python train.py --n_layer=15 --vocab_size=8192 --norm="rmsnorm" --positions="rope" --rope_base=10000.0 --train_tokens=318400000 --steps=9717 --dataset="wikipedia_en"
Each number is 500 + 40 x the weight over the matrix's rms, rounded and kept within 0 to 999. Layers, rows and columns count from 0. Numbers have three digits each.

# layer 10 attention value, 448x448, rms 0.275, rows 354-383, columns 224-447
469418470489509522483477488476509480522571517493546412463477441523470509485563514479494486426469472497558505530478526515509375561510573468538398500489497533486529550537521529514468489523501466529488511453514459451458549455531542625471512481492481572579545513544448495555465461466451488540471502508506483476492477461571497491481541583611472506447441553479514484495535493524476517497507524536506538541477500462529479467548409500471540428547530486497492464516551479490539543466463528472531512504516421482567499519494475409608493400434529495477478546508419574445480489548519567499560512464541470505475468515493480471468539532581477567442468516487532530478413486510421547459467
595403491471507512495483447470412523536495490484473473516522518519495596447509542525503436476479455516445431505516517564522525509527510465499501523516492491464560559584455520508526507478496478487504551441490414527496508526530517505502488519591502491444507473479428476552474532415457498542412528432505507402456474550434534565506455485535554499455446513502537411406415481501531510582537498483506519505593481510429462486505501484506550488459499474489521438378472496502542513515490468472490487519473503451481617468566525433513421516485578520445552493445517528410535488492525497442452457523554451477550485449566509419461506492466460490497485492444521479517461514388544522471551
486575492557543515456553555560509595452416460531498474531479494462481484502463483469523451506548527475522512518538496494504451470504465500512486516422507460516546393405603426567526490496423497520464426466435512487452411438561523418487528516537424522506482457554487489484471510450533451540483559465472551535473535522475486456514484483466558472543484526516445489574475450494487478448618561555423499440491487504502444566493507426413439517557557453547471539530454533552488457494469501602459526457488580517556439530526507519459540530480474528542462570507573526509415610478544560499503451516501520475492428538462502499497512525565505499594534503541482485530589530548488533539523
479524564479539489475502475559511529447500500544513492535539496431428454496528458523534485465523475543511549478583481440493555505457515485551464524475440494519565559467453455527463568432468440417608481452477486554596495437528452512494514499482523535493465486538552467434472500520516485500504550475476501569452573460470502530519456541425511526511464469560487470481510499500512409500472488513472507534563468495521485538512443481507532569404489530516487503471468455495522531444503556526470500480526541489515442478499535549542462479439482493504488473504495452435424467497508556534574455494554445534458487483574502428556464473461518489463539483493486475450538516502486521531467
491595493472456463492571465521486490541392414423547460541432407505499498560442476546518486476454483419538493443478508444514417526494459472502403531496512484490501517482480505610455455469462489508467496518513504473529478435445548507532527434518515501459506470520517539527506485517525430480523432501545458525521500530485563508441559499433420526522616489459493527521461500491535438464447461533472527540495494482466518512494486525469476567490468497454442511504451460510488535542448473487554487466589509567503494597515488568550496551471482508483529547589492484514466530502408454486500491519474513481464505480493586432539502583521540474470516525539545453602537549489497414484472
457483485628457519474447540477493502497495575533611486446519573492492506500499490504526530494531537534518477504456517520533444556487542451520490494501526542476421514458567502514512485516466528485493572565537526533451487519493433501548435465410472486503499522455492542492484443482545543533529535472486521458547447581585422390489533485541482515504481485556550463568497512499456525519574484560476531514463526560506421465548461475479504430572540512440498495522540510560520522477545529557503431493448418489486497477502459469510510550482539505399538520468509461483535493550506459493467504552582547502456469481516439528512526528427513452493469508411426455531456476521441353443474
512564495552462586507474522501493464561525577471486490516514518537479522511447526477479516497493560462512451512475448559529495505511473522508467479445548550457488488523485504454435456513479465468426512535489543488468523520487490555545533512517502434440462485424491552498401469521535526436526459488511513481500461473539492485423515387525519505414460399594574503509534529476443521457513483480509545541578513539489526505486455495486529508550524515484524451552487552498513479523493423530490531478550496483470433481489587565500479508481554465538536577537420482547551516462454519547530446436533475463531464495523508451474486543476601482500503474417491452522541489519487536571525
526508443523507437510493504520471556498413484432563548482494536501535577496541482536479446492503527478506567525507511490499502487515555443467532509450473491558420538505468469531538537500543442501558424516468544514521596475557525492430503451485460435480532548489512506476507519513505461436521484471542528562501457422428501466555549425462522497501509532484447473509536429477508531453464493500488547495470488493423526503503495466517418540518512481521582536466441520531541556496474444528480559587522490509498481438477493436465507524420509490518500518427559466496541425405481543573499455444436482489534517466440524535444513538485504444412544530574459422468564543506469590466510
485603440447547488488509484535533490479508539449494477498497508472507492541498535498524530456517527443523605510505472537490521542521494467470515464563454493540507480481498585514509464478515538567467450441529442541542517580467541608477450534485538432480584475431480437536464538538533562587449540506502451579496474526485575545507484496510508562530552469423491505479520508534444467533427532511464525477527525491549475470522545526515469549493448486481562531509487397541527443470479561479486450473435570549504561414436474500525514474492487534538489534548444410536522499498533545523493593476495514472513499547516533493494495550549538558436506547524505581520554487459449487503492
479514472560561530483525542492530499509512518504492467518553495485399487511548520458470488460524560442520416466484524487532518495391482551502478500451551593456524379498560462482517519480503523615464537480466541501512479459559532479519466471425555525561541440506458524505451445519487452512492482556522550498563458507515450455498488563532505492502548517466432549507562554535448565505436501470498474519526459503514521405518498552475493580524537508512468535531543459515488439482547490522521542474538586497454483509500548505448484515571511521525485469509499466470533524570529463516540515506582580571468478491501494507479526510517501474515422483478453542564453484490518478434547
515554478491453476507483457490469458487513522552495444502477565381516523524499519553532493490494501438479431555545481449507477498552468491468557515520465506508520516525470515485474491514537525393604433493506487525493453468522458588532546493497506537539483531448498475492519522482503551563484578461554508484476497488543510551529493524466513521518481481499493489445484556501448510453510541472461458475564503474479505516524548452463504531508482466497521528475427508464555541507534493507485524485503476454509518558541521460476428499505456548488537556512520510532511472536523496436566539533572388456513437433518508480496512554501475491493457438489544499473583540513477504505581
427480420490564427524498532450503540563509432460488510491436496559504444531531489490531388468490484491422433468482570445471528468514505461461465500495415487420561488517522569533592482596534475578455524540475531510512524507507568428545522560486482567436461517487530503507486511489520557433457429542487532508542547444509477540539545513481471464519527510543428558540437509531433483529444486427557456474517511510578520490555443483513500528509431497538430490428569490428429419565512481487458494500546512548570464448454400478472479493506449526565461582483486550460545511492527489450392508529474528438520540499474481537480497494520443510510566485547580525560514549504462464569522
500468518493493490543512509549571517497444494530505519454497590516542534469433553505485488531483506521467529492463459555517471487489500461489545512530574569494544503482521411534593492551515530495467476488532522451497496464498423476473537483469497549492480575445543427555541523482507504501439483510466498490471529513455459549469552472496478496517498488501492407466548517493469498460543510562530487524512487514554525528496543444525505470484485485511545431470489555526497530520486476526523559639510518445455533500492535491503476554513485520510516518457492525516526455443529536473553398459519465487514452502548478473371463480537524460539522545476567438577572453535507585527595
462506491523577549496508460450472461426473476488497549499498468521470474519459458454455473515517459530512448428480471438492495504448492558489454481527482422453602546457515462510485538512465529452556565464477452553560528447466539483577515482512545513515519463525492454454453535473524535502497486469546464523517507494523541508461561566482519441491458438466472575532496504532471502545441488509485498472468516434465462437447561515528511462476545454535435559499501517437498522521448521529504491355421553439547531460523504517465575493489396518472523480509507470454480502477531469500470505474409493511465489512493574501574492531509425482526517466579523510472538508495566497521496
466496486415467519517508454530510505548535482600491443544504554469456516510509529551438571514421496528477481453522449378573539519493535503542449456547513552449552477510466542481666538484550483487516528496485487481505424449509531429471451500523491517496526580471446473508496487484521531474496457473536490436529517562491466479470559629507520498475477483533496488513430517466380433525482504449462457476505515527550531515537488511443512479468471470543490544480635552476528490552482441500414518525490544432509496455501509545548522468503499585568501475440479560512525510567531565486503470490509532436507529579506511480511488450535467467490420501519492516526493463522478453498481
486487545465530453502457483454489483423521528548556527513515472490495492481533506590429490501481473518486508452542536414513469531455520511492454475487496512562454563577519529518491545571547469472508519519456578519555533458500490526449506499438479449431426547451468533502468473517457566512520529472520495529471532439519495495539486474470389520500505547485491460492484519558538565456480566549530481454428450509502531481524497507472499526430466561508483443462501448503504483491512538491520487578569511506496517436498507579592583466420565538438543476518493524512556513542468495500479491499456463518524567523491566501507519522473523541444484507476535551502472516517486506518531
504515478477527512514518475502462498545550514559473531536551472525485403580491490491532449495488441430414416401544551493534524482427452437530436527492536493541547492528437500523474482559491510504498502505546511535556447501559488488555507557490462513487539535524484476539516533467407504473451542496574529555482548486465512522443469531510472599445461454515453502472503513539429437519483477383518495406548499513552472457478528480490524562466481522475505498496531517486487488507432388502560472509419622507497532521495502487510534476549458530471530503490466473528529531532557535522507477571457566548467581497432479446490519506511457449495575392532548561543521533489476429498498
542498472513436551498478537493549451510528533474464465515472554557493539462576526465452469581465529533517494621512535499495511470600419535510553478437524512483483424505461587502550479513540449558483544580431581461486505538427485475448467499517536494521508515498451525507395527490560547472484497497536490414497493475543478482464462473480516447545499528469535490513560521534485557551527478524468472462516552446542448448497448518472489502527470448571526530466490548501488531541492495557471484560494557517437382459530492494469459517541441506549538468413558481511539522494468501458489526493485539514550456520510490508538462493518458499484432531447439506491535425531509532497478
515540469469459498480554517436486465510570488523464473484517560479496553491535610519590517461503485543403463443526508590480539477520547447465558492519453546514491469467573506477490486483500515570451438471545440570453445559545495523591430543497430462553582432491444471493566477468472467493502447454512446498554495486519565480518453562521464522500479548478561449474504490490463516529481546472530499433485525476547496462496545444450548399506525534506553523508577551502493514507484505526416499425518406471411465481594466446425444505507488488559535517516571585515474551547509497555531535459523563507491538465513545533467493439526462450541478485482538527498517455530519544470494
518516422538429519555556421501467524525485536484517454492553462542387492460503493478488544491504521475518491439555526563541483421498541516496526493486555450497556475506512536457559524493512570498466516468456464534392484533446509498508469495404486520535584443489461412477521538407465471446554472527482517494552527475546493524474483574492403571515441482521567502563517554485540447470517522514507565516398384462472478513462482483446554544507550514528520523559545535496582488458505522513515474548482493405456514494502492430488512467505517512458470489495508532513471533481516565504526525503551539528438544503469462469518519583562454456540513452509529540491455471562543517447493
449526548515493486530470494505505500490521491436497472478383457498550496556534510474539484472466511494514499476538514524493490526592478502553552467467473521523520492466494519457575463471553453569508440490511472475515591411524504502492464544549570535503525520464506508522531506537486486476456510484550506510474533554492524505415540486500591492564422524533463574446488486510483479500460479508469418483522532488545518516495470553483468480543436509477476480470526511489500519493449488462494540503588499535519519522543573448478512509461502500592510487585491555575600561475492530427469515477476492369552510483413473523529456470525509590492526527541491519465526463524532521575467
496477510526468459533509551484538556427560488453549479494529450507487559463495416469482501530527504420525542510599525475510527517482446520527490572448535522560451434431460491449410478541471509466477442550506482503419467464519460508492574408507464467578519520531460438470511553454493503535472525464488553492529491465491481499547497455496435489478536480468478539540525550537556480444485460478450509509494516543492543563507502489475516512549539520478430504474441497548578511455534479478427623561551532506489519519500513521460446504481480499505494417594502540482489501467535519537452543528470558481419431485579510491500558593465441529544483448526480483504510520510537526616467
477542502479425514511510581493472555528465415472520442552446498497508485495500495582490504564464513515534445575533447446453491456488456501524568620476492466543543649522529463521508480474510486384528509474471439550572505470506470475509546486563530421485551512523556524473464537496522443483469418481436481550548497486506555548462482417496529509518568534556580418447509520531481457543457428429555524469493569532474517498474493463525482468512488484488546499439458497532551450487447458511452516568562551504489500543541555506505511417443435521502414574490445471528449505479514505473477435487425469490449473450515505505571484552506447504525507543511498454482536548489595504555476
513455534483474468486460501474464455487517484543489457584545428471392525553471541530463554557452489475508508528558482457510481465479454558531465628504559479509473390523452469502449529504417507462535463484509502546540458439546442485462536493513541562488508482464492494527475449440489480564483568436547536430596455585471499525526492519534503529491460426485519515480505542554606501513508503536470578485526459545436485456446551442491547534470538504474512536520454405595485490418589467533476557480496427430538458509612524474556519506516519519487495570522448514469481482507501602489546512530505487523539455548561553485562489455364514495469448495478409507510512562499473633447464
534481477425423445537440526551495433476513546465475478517481446484550398523484472568510454446507478545468623538435478454506495470551494477517524496494414449538526511449520460473584560430500446514509484550511524531548479423493482496500526486519538492440457503485543518514569492533554467489481464504470445532526525498482523517512534535425460532488517539480496469440545388515496437486563424470518514476440578414508528538478535439510459535489472525492489464499504509565448496645440551535475513536482482527509442443544442577474545584488558535484516454479549468537494480484537460485510481492466492456461485475398556497509511493569498473517549515513539488514557486540516467490530
493500581373532505478559445481510448483513561541482515519408428567511566523527491467477478524469462513543483498555524469526465507478520500506509596573486533537508510460440553518468473488500428500492575490451555538558596462498561545451518494493533442464466478515477492482514511501492510514488518496534488448511482470490548495456474469514486498417516461475537499465508504453506581544514444543517462530569457516500510448528548604510412490509555442496552508458507525435461532509479473525530476571482502542585537514467538445473454541553429438545431471528472451491527541521441509475480528430379507534543484449508493516408462524501458500468516543532527436484552484535458496458482
403446450534583521433544503512525495440420502446521463444468469539462484495395523467510498436541549495484523439514534555499486502496429573514423443475485529523579425488424522516448456497330479586426410429619473481474469528577506575511475512508531533512543368468462472472532488493497548482607525535493469487484486505456417457443507487484471510480480444489506538506525411541521607558509598534478582499494455476560433548459555500508450457540540554458380555589425529485498515505476508469530475442479439462514509461499545439501508442482556472537467517560545531578450522474520490492492453468421463487478373454509486505461538517479554491487516581478457522496541519503481504449523
498478493537504450434509483470583452505485463483507497478464455519570577542512505493508520478507504477607494450486476451477437623554508524465476506519482538480427558518455468506522501550521510526510499520476529478499493601452435586439478537471473472438508606506491465513553506507424604518393500559431509461500496491396502476429498450445511481505421509489507431496526480558524539561480492453570462505497491470524518477523479529496507481567529487505516482497392548432512457480481438567482537509420552487508455460445456488421496385523554541496496535522487517403515526513544553492502446483460461440575435494491506550468538546514499476414510491519531476461511495417484514468437
525491522495441529497446446490478474492486495499450488405501492500416447486520521509490541431553553471466403434488548554489510451491573519547508525519488548607459444485491525491448453582489527475424493453560463545440518448527472540528520507458453496520482405482535489494462438439465446481509552466484479498570493505480486468481591536535498551483536503502584440473468495448574435489518561503467524539480465552451500508548513391413528491476522510462537491473527550524473506528501533428489539411472570411458560495562520524438518529476490473456526470519455494529427402485569592466555439490535429444525452509443518506494475446492470447482538488509473512563504461461523522502541
553487433469534545456431469512457429475514522497447526474524521553478495528543469518490551527484526530514439547526565497522532551528476560499545526522452466485421540517391470472487476483493484541495495541543430552474544513512516501516470509512494497534514515475420502497519545494483501520502522478487522472521524486488489464420505543581538470476424448509502519516465454520541475521516473522485493573525502452470461480535491510496552479482486500487464465474565512554486470536527446485520448534489432532492573520514515400491505499550557549534507526483521513529529504494512536485552567537470532596537461488539493472461455514470566447462498514447481521427515478418551455478476
# layer 10 attention output (transposed), 448x448, rms 0.351, rows 354-383, columns 224-447
488517562493466418444523488547460541488508461418530516460543480553485462465490524475548509469553567523400512529512529458462554442496455557469520491499514546492442481473423473529535498453585523527489500474495489547536481524496484568566464521530473490486427484469500515455525517609503492550522506441544540513567517494536484482465490484516530467540533488573471549498426491472489448472530484496507528519508530512416484580488536533498498475468494555516518512505507522489472455476489473565499453531487462471410539508541519545519433509462530499436567522601550446570487496451425513497470486484546446460573417506490442492460513440436483453514528591575469581469557564377483518500518
400578469409472479431542506425448444481422503490519417530527517495535545511487414479483484477565555488532573479564499511515518504536419469520535538458514497458486492449463462524501409525535518546523461450510534516398484508472446429534441524432474516513470502473613553531494514591523512498511471520455465475561448446550542533497505436512506461542576514476477501484523454470501435460514499441445523518412526515522462517479479424505500541553521577501424511499530513485476526479517491531515548456480465526501450528449440475453484491539440531545559571583472491592459576472452572483588527471434559550493531522376468572525494495466500513523555557487529551438465519528436405497568
521469530476502511422536515518484508476551521466458571518503480529440509475559561529503524538497501569488483453482437507473485536505532501524530480625542541443456538530410649412479592519527502491513521589489603438592451553496502459459538445490534430510446494441516495524457457478452523447463476529534485440506511462418504561515538509460443594461521494489569454493486554527500538525415476443517484514423531457546526530506526544536526480495419443502453514433623528512473524552553563466515449531475448445522476474440448511503463451462468538425508494450453523503555394507508410479501505492497494474515528506579497489526466469432512486422553457484471430514445457548535596471469
504454472552473483501545560443494486504461461558451499536456558471579556513487531529522608541494467487468507534419522550533460531492465547444500512541486482515516450525528575553495471494462554491449479587498450501522424511513537619464514538508549486529466460518450561467508532476415511492524456490528559435417467511508529464459447501511485497554595516422580468491454522520502572551524527509496522559493507492497513451496503475545487530613480523444478542555485473514502525498526474475521484550484455554473595469532512551468559543553535466450487573514497494504523498445515528476495585444474485527524517463467490545461495510482483518440524483525481516528490520466591467487453
498414495528550497506422555472540509510521592517498476495444530474498529500533500471462533501535501525465522498474557446461550423467442525453591514471398606456535510497503561439465510502533552469527568528544540541481585540493472498493513573453548482561474454552402477526593517508416462508513509486443525527500477485535429575479436513488573527520386466520461584528493452564444467552483554464527515533550486488535521496566476524479430508506569499493534486486496590512488465428495532420470562544434583496547551413461451491513467395539528493441487527546497528449509475546488492498468540429505478484528526496477476529519527463565495538539525504463490525461557481514445569577515
498525524455500643497476509421453514556588504427495477576479441488459440555475473508495512431445499474522408501483455531538621479558452529474458516533536520476481492524485547477433523496561473462496419439429491490525463570487464447541556503484458499430537455445471432433567464472512502462434502478489443470509397488497617553544516468453532486566582501499484446486529472398549457468458507442478466483508499433488478512465511558510533436406499480570524518544454476478535424484411496509497501385529491507546482545530591535480440473485424506537444523491509524543490437435513524531555506538541450514510512516507566430548506485588595552562538546553540496421528530510469636520532
549511510400490513569408439500476510434431396475557444495474527533535526505605509476497541505542534496497483443495502514457543533509501480541486586394538495519444438484500466451500519454507436516484478488524510469592511561470455467434502512561512445503466438481510517488606465462514450479579537481493468490490463460474483432503503527509487462544548562468470419457416455431479461494527483472466461492531537467460487504498548535519457394516537523504561504435551448510471479434524549551534469495473507558482559527499504452490543464548487508513539422531497552510559491562473486559408548561542563585489477455453536534492498534523438459561547492569479524490504505515525401480492
547448515501467520520477529513513482525569475500425503465488467540520443520506519497533534452505490438514506512523479510513461449473543518483465508506503525487548509429493490468565502443470514485468508455466493479375476507446482463469520493489525483513496487493502464496479507481548502538462501600523472411568554529481533525487462488527508500558489481475522437420548514516454491535470563469464515425536450468527432538497463518500533501536468526517455436455526493492563572517465523476503472568536575493460525552488519563436534457564497467546505489554421456522439486480533497414500477497553496540521529541532504524597511483450427570524584447456465531572515467497515476476498
506451573522487466511496545475495502451448499503507531492471542535490536512498535473557445547519550516436562508424483402518476537555505588519454429442496536487508497507592550469469528494492503433509479446458515492500555407548515426528553539536551551485480495543429495523472540531527461452492483384519566471517464411472431499470556508440499508476524511577504517490477503515482578482486482453552505469540504570549542461516561561470522519457579498422442509523488479504527527549471418554504551587545509532549495460528492517503513480403571433450522560474473452442536513511473528421459484485436547436515438448478475498588558476544423454547546559525501429548452523525570518485571
479476561591460560476489477501508510510491580487505495526453546493547498503530534537474509526515440550551567581551401519438520527546479463568530474558480510493456537516480547479479523483523523516495485536513521519546515530446447510500559510514457473511478530501486470527611572481526501434508596490510461496511553509478540525533485437556514505460547501511522440444437478477521447465532473583514500467515443497539494498442435449480475411432504472491535504500502559522444502451534413532481428490483415482541438462513500470514536513473485458525495492486537548505521465486466532465441513441452462515504450493560422548490571476499512471567479543503487398469491499540472522583435
485450461453534432486460510420480497535421498504466584508479464502440441478441505421516554494507504516505580465498473500515497508488506562544414541469521525493486420530461470541466458445500464606427550438521512482501522478570564507494467488496548495519500455566487473505458519522543456501405448559437464422459427519404508475482479507498534427532496555487531525487454445516559453533495555540527564467430488550469542504523478459600525484520529503562532521480533509541569531522482489520468531521451468561498536482474486438475460466570585516507444539524493458454535534506419503489486467492490502589478531561455437504490480494535470513496440510484505505423372499486515429556452
544512577504486585477541479512570478496501482491488531531491467526491562487448439518425497483477460465573517460494445539457427507558481514604479524464546550566455483463529514507497491470544522424513568547566538439494498511493543491465423451480490517499573509513461456583511480535516481560459596504486483557547490473456516474466404481523567586498467453489542502521526443496584518542542535491462436419596524563518553511521493524469540526529516522541508470514456463530563564474531508434489509482526497524508568518496493487468548459452506488492493468521539465529444500554518443502503456417534461511525510528438467504456525485467435468417507459503528428475543432457492528534447
453513521488452391518505474546497518564546438549557469476458539529531481573518525470488544523553519543573499493586532527548572410542473487474502506467521523529485411540540554481482432483481478526488484467486522534415495481479530483527509504565499471491407528521483486525470539482528580574495449543517538462470504561510530545482506567480487413526467460467553464490485506479512469434492479410495578472466502494478515485516515456426529557502520542507521514500501460502505538471500498469532476498544550594528394501503516548461579471534514494566550477508506486515507461555468541576522605473547489529488557489543482472592488518473472440469480502462489481422497507504502478503465
485416526614474458464557509560600550493491542440504499545514460486501546514538497460584592491522520408407544489467572586558435509457600467488559528517542573478510529495472499570506498493471553516551487506475532492502479591508504565444562486477519487567481471531542543514504551517502457507486518486606570482532558454592441472519521531469413551468548544558517545470513483452509490482486563627521443517457507523485532546512488484537522546567473518538488505517497454531565469549582535481470465486530491484468480511498454414623436500533492548581487493488539555451547439507466446494478407522478476471604480508483424506421521503451553497474507507422509448495517499505453483515509
500533447568477496593500579475509509538542564453560512519588562491510547499516458502546493431528570475527593547451450555439398446483457500527522520450495480519506532555527505486427469519541502483478481490550493518515477481532546511523518559487469535506478494489571541551477523526518449581516586528517506536496436439539508495533516442429455466459511539440523473478514555506489573449447537502554497477521612460511540498543574509524540519521488516530535544491558461577473464505522520505565556540539492518429455487458515488471466542487540489435505547522517410563545454428473397412495514486475477461450479518486504632540501460508492515497477547486524470384530546503505495508457
468467477479475459473508442525543538482454500472414527489422553444504493490514507433503564509522487575397470531483426592516553536484428483521565560466496445531510515476474483496495467432509484554515502446469445527521523501484466455524466579561488505485543476503562483482542512498537475540483411515509552515563511442456501475514508530515457458503446469436471509546528525520465469516493503425474533500658521488520454551504500490520425561599511527456520510565509574555545615573488435521513523545474510505442496516502556460440475536531467443452498481482540441493447520496529523465458518468559492469515523500573486493543491506472435500547499471500531522534522488430488537498561
456511534490467453554518522454620489539466480452573438476466500467460578538468491390475572548557516473474517520436509524484499509598505533538530500568518495446440562451509489555496492456455481470485521473485559448509522525413542412489479547524545493574462503505561440515442570573541425484598443477486524502468482574540441496470539445450503437513520480559588447533501507452517550513530509545503482528469545557500515446460529512554488450545482513525507528495474493558574530473552501506446534512531509460482546500435571508494456559430502442474496522484513526483507474488506486416535502464521451464501468512536434515452524491529540458460491480452495500511478457511534550547542
486559500522567498494484473515466528498536425539536491525545500493529508433554480533509573451473519471481525534555450554443497558550578491561497517589512506481526490465515505455412485493478496531496463509505475519495502536487491531574456494536484531482507527462531465527509426551513517429542554546440502547485488540456568487537497495559521461483458469519505429507495508494455462477486474445481472510505426483467525530570507484475465439458484436398501484449582486457520486435513464445517542480554446474550553545549501540423516488497530515454516548523442525565490537511558530524418545485576523483513517514505574522531528527501593608524523538509566493509430447459500543510476
450556477498475516480508499481450526500439530456549525500554430552464474456405446493479506549497467545581422567419483478601515495537489535530540515543556425413502495524414381487518475453486526458488509522485467444483532436483516425483545435470458511488492556501604572488488552471574534544500493448522502502513463561480520543467563471435521523490512440424527518483541526553575524395536466492494477518460476504446487456482526521497467483404523478530516507470588549459480472436491511537603501385565469518521475502522527516513528473557497500484480480469526497573549416499497477447564474510465496481492480518542438450524566448451519508489563561466486470532484546489466457492419
564494504504459475516459545434578483539537559467506535511475477469462489579421498487506486520470466575423474593481473526463494497514526417485508422498492593489460485504422457493474538425532485561508499477510546433511505544607477521582531487536450532486441551518489524458481491582433603541492473488537468488505398524500552403542493446442522473531515486532475443465483527458481532462484461469511453521535580523552455450522505469563444461485561486469412509513451471520492455457533439529538553433454499485525453613552525562526535471544459457420512510476500510487518471472513500545502499541422451533536501502497452566496530460455544512438479541497450507580477507485453499479532
556473488454529422459573514521522498464496427493470501499585485583506432431442520557471483454524450514493470516482541445540508497516495500461495524468413499484480531559485520565466503455528507500519536556505474545524453512444529532573521524496525477501513520564520510576448487453579540496488547524548502489508501484447491540560522500578479422456558498524532512540477501568501550509433479490499505560467428457483480537509443475461469548525543547507527499492488555449537551518569538552443563537443500432502505467456485548500423577573474482452474556482492399451467514481490494524541495495518531564534470503561454465521505490545488478535480573493542459476488553385565476444508
518450487491512480485512490563443488524432540547487546482493541467487483506530536521496495449494576574496496550497469565469446531502534478486539449518430476485529475487460503512577525488545492456508553505514479523535472527560512455532511475486535575472515435522496462568480439508499540467491462521516501434481537526522525574474507559484512560494497534505556463464520511510500476574473546503551470536515474460498453459483470518472474499493447482552528508497518500488497492562487569539539563413474497453579460528424472479581489451521441465456533514506495525477514532513411530540534526487563458504513498528463523462442470447559576408489481493467547483516569503503478508492461
552494459495540476510425461545519501433534489535422570493513568517590469489483474453504469438476506478474577509491465474530519496496550481521466409518470536466512429534492498535499525476532504509425475478503559473424501486499508479518458485509451489504537496486471407460508434494494480578519552439531500506507505499457476518510522500548463504573430497447459488555521562377498521480508503579384568536502426506485485528496509434467488507470469548533462477517505491511508521489502492496479489504467499494565544542458475518503443505537527471432527466457496436424557459455458498528508532554543461566539556538446522510493544487437466494422515445497477517490469458510555471478438
552543426529498422526516544533443504605516485484504497557464511459561538491465457459496564497487476584499443528437477528494477496488514451491553452571341465497532516466523450467556403495563500499465526548549496463448523538478477483583520524501497435478435424496509506488515535517463484456438420516491493485435535491528459480513479484485534492593542593548474537517460430472500538471472501518523423510516567508490486438490458498530492403499476518530547494517574546491505526515434460519455407454548515485513588500495479498538545438474528471513467365514490549577481487433528509532440488472475481505430456545538417531517462500545430487581475517565535493419438456471512435585505
485537522548491503558581512492524518542510428589523501495417563539512553488535486483469520503522528480527432431535481441510580566486537494504511516502556545488550478497484616529395438528528514482486466534475538532458546499500495496502567529518467445516559497545492538498381524493473501477523545507496526467500530553442503550479495529479461449465482415478487553492558573545578492531492516468542544503505462502500544484555460595522465519550491478474485520558507553517461542472454576478535491520493519550522518562447502449498505534486533502509431619513533557468519498526490436566468476485538459527486535512584541483497541508490504487548531463514472593518587465456496535462506
578550496537486440507407502590516441527517453489533516435575517483515555491462531511506470516466516504461622524467517491451541460467509463521538454436463521502445486510558517494576493458456552489511490558575514472423527588448497537507486578477571535497546549461482531523533523552484438494484532509459475534559506538444429477503521463513474564547534556510487517544494419509499480530493497462487488486547476560522441633492487440489509489453514474507432465531568467595547424548490435448447485517549525530478485528544467485460546465497534499469542561439535471547440485552536554448517532557558486495497487524487508522540478530527503543587522503412514529594479527476529517532536
610505519498447494503518505542552525477533501461511468562519471469552504448515537422550428551494457432493392509455574467527543481474545496540547535485476435522484525467556474468493489486569567431628524542441590489554529487499502534511606476496485541564456511547501519510498510496507515467427521496519536468572446434545474503513500513433494517510500562564445488518432482438514422437569449473525400486386523496479472412525469451441512508432499488550516514504563471593558460447565470489553512497529571516460514460545431524507518558451519576556408502507462511484530514538445450504546547558513527442560471556500408463418421531537380407535569430507465538527417440538470542557553
442568548509534476441420484457435402448478540484470508490553545510488518445494481565598494537471522516450527564532495534523553474524474508501487519338479534485501445541534526515508521433482535529530508470507484493498516500524545493466494471464434566519486443417546546534492493460499469510590571530503493519495546474484555426509496582568512492552510461534557528479431463489474474458505531479461478492488516573466519558440453522530465499463489506505450524489566521537560498474582408454480475536505524459528535469453577509556491595457508506504425451448468527529477524459473506468542489523524548466465521544492522461454479526503454536510494524512444488533496507476520463491510
480457528513519578528546522523553531484545512501525512547515527511469553549484451475420510546393416500546451507465457470469454493461509470508503493517455464459481480459517500500470510474494486518502460545570559462532454458480458436486444492529506501550454534587455459448566501533551487553516450519551501514459442524476536524553456473471528439494448517535517554436491478505517469485405479524499494543510505482477473480450444600559473493531531498460496544466514462453580497477540443522491391541546437535473490554457480506563430526517486485512495482570592574476540619534438399532466538567461495529466455449477476449498503508499528497562503617471533549425457560425482432531509
492529499451482472487523422553544485588455517526474524506471474466462541523482460510464474513518521442499560530490462552474482470533529472514465522395468465515592525496520518578502496553471540470512485443445460443551506509498509523458520483467462542518527526499557499448465449573520525509502477488465488548498477528476516518566509442398513445495506526536553566497540544451545516447512534488504576478519451522442474529504525515482486486523577547464550480475546576441470460503530489502450482446457561464437509497539434555547514518486428502476508438462453525530489471540527504469470483490500537477465503563503457512581528474516483571509391531533497540526441535492415438555474
# layer 10 attention query, 448x448, rms 0.195, rows 384-385, columns 224-447
486478492468578497459521498461473469495485478538527475516506516512466535521476485507508497492496505531473500495493414505475472555537464468499492521459481435486486530526455472485480470476505539458528443485500420521515590537529509543519484524473503486515553494522493506450493510461468464545469472467550489548537545506489528489501522539543478489493486487504450509488513455475530554509491522513548484528498529499454480535485500489501495497466492483495460490429497515487509495526469511472519528459475502472565482463523478551484481498538447548502509555499529491444514444489505470513521502456491546496468481473516476562518491470472511510559527468501505485507483524520475520468467
557524503452478479529526497408520520462494561527466550473440432461522450541500481472551540578493491515507494503518583541457520465489468451549461517534562383466525460560508549513410582505441464489558524494428503492552501532569490449504465460508463462463436488494476489378440521525520484512489527491529516531440517497470435501481542480453522582490523517516543493542504461582531564506486487535550479530561570498485496511486575509479522500516492549540487452501505489466487497499468455536548478508461504543476484476474488480497497479499542511457431522482484517510530493500549544443417505535538508511545517447524490505528515465456458493437523514488504499505427481530575463498484
# layer 10 attention key, 448x448, rms 0.194, rows 384, columns 224-447
504563491477493539576476445458433475491477511398568499486474595497542518467546511506508482522472488532507412502504523537524519486417512518512497469535455491486515487446506538522536516518524447528463526506479446454543465460503545551461465511443518507470548524451441521499503542472505523499470530502503484560501425481472488472524446514492509488554514485450512466555518593515530519603502443505474438489533531453526517481519563496499522526509491507493442433513561490458561448540440559531465556555523571467550492424462534445479446506487531547445528489426596453525520462437441486497476449482459490515544515481452464545532523571457467455550464522454465530470531577489463458584500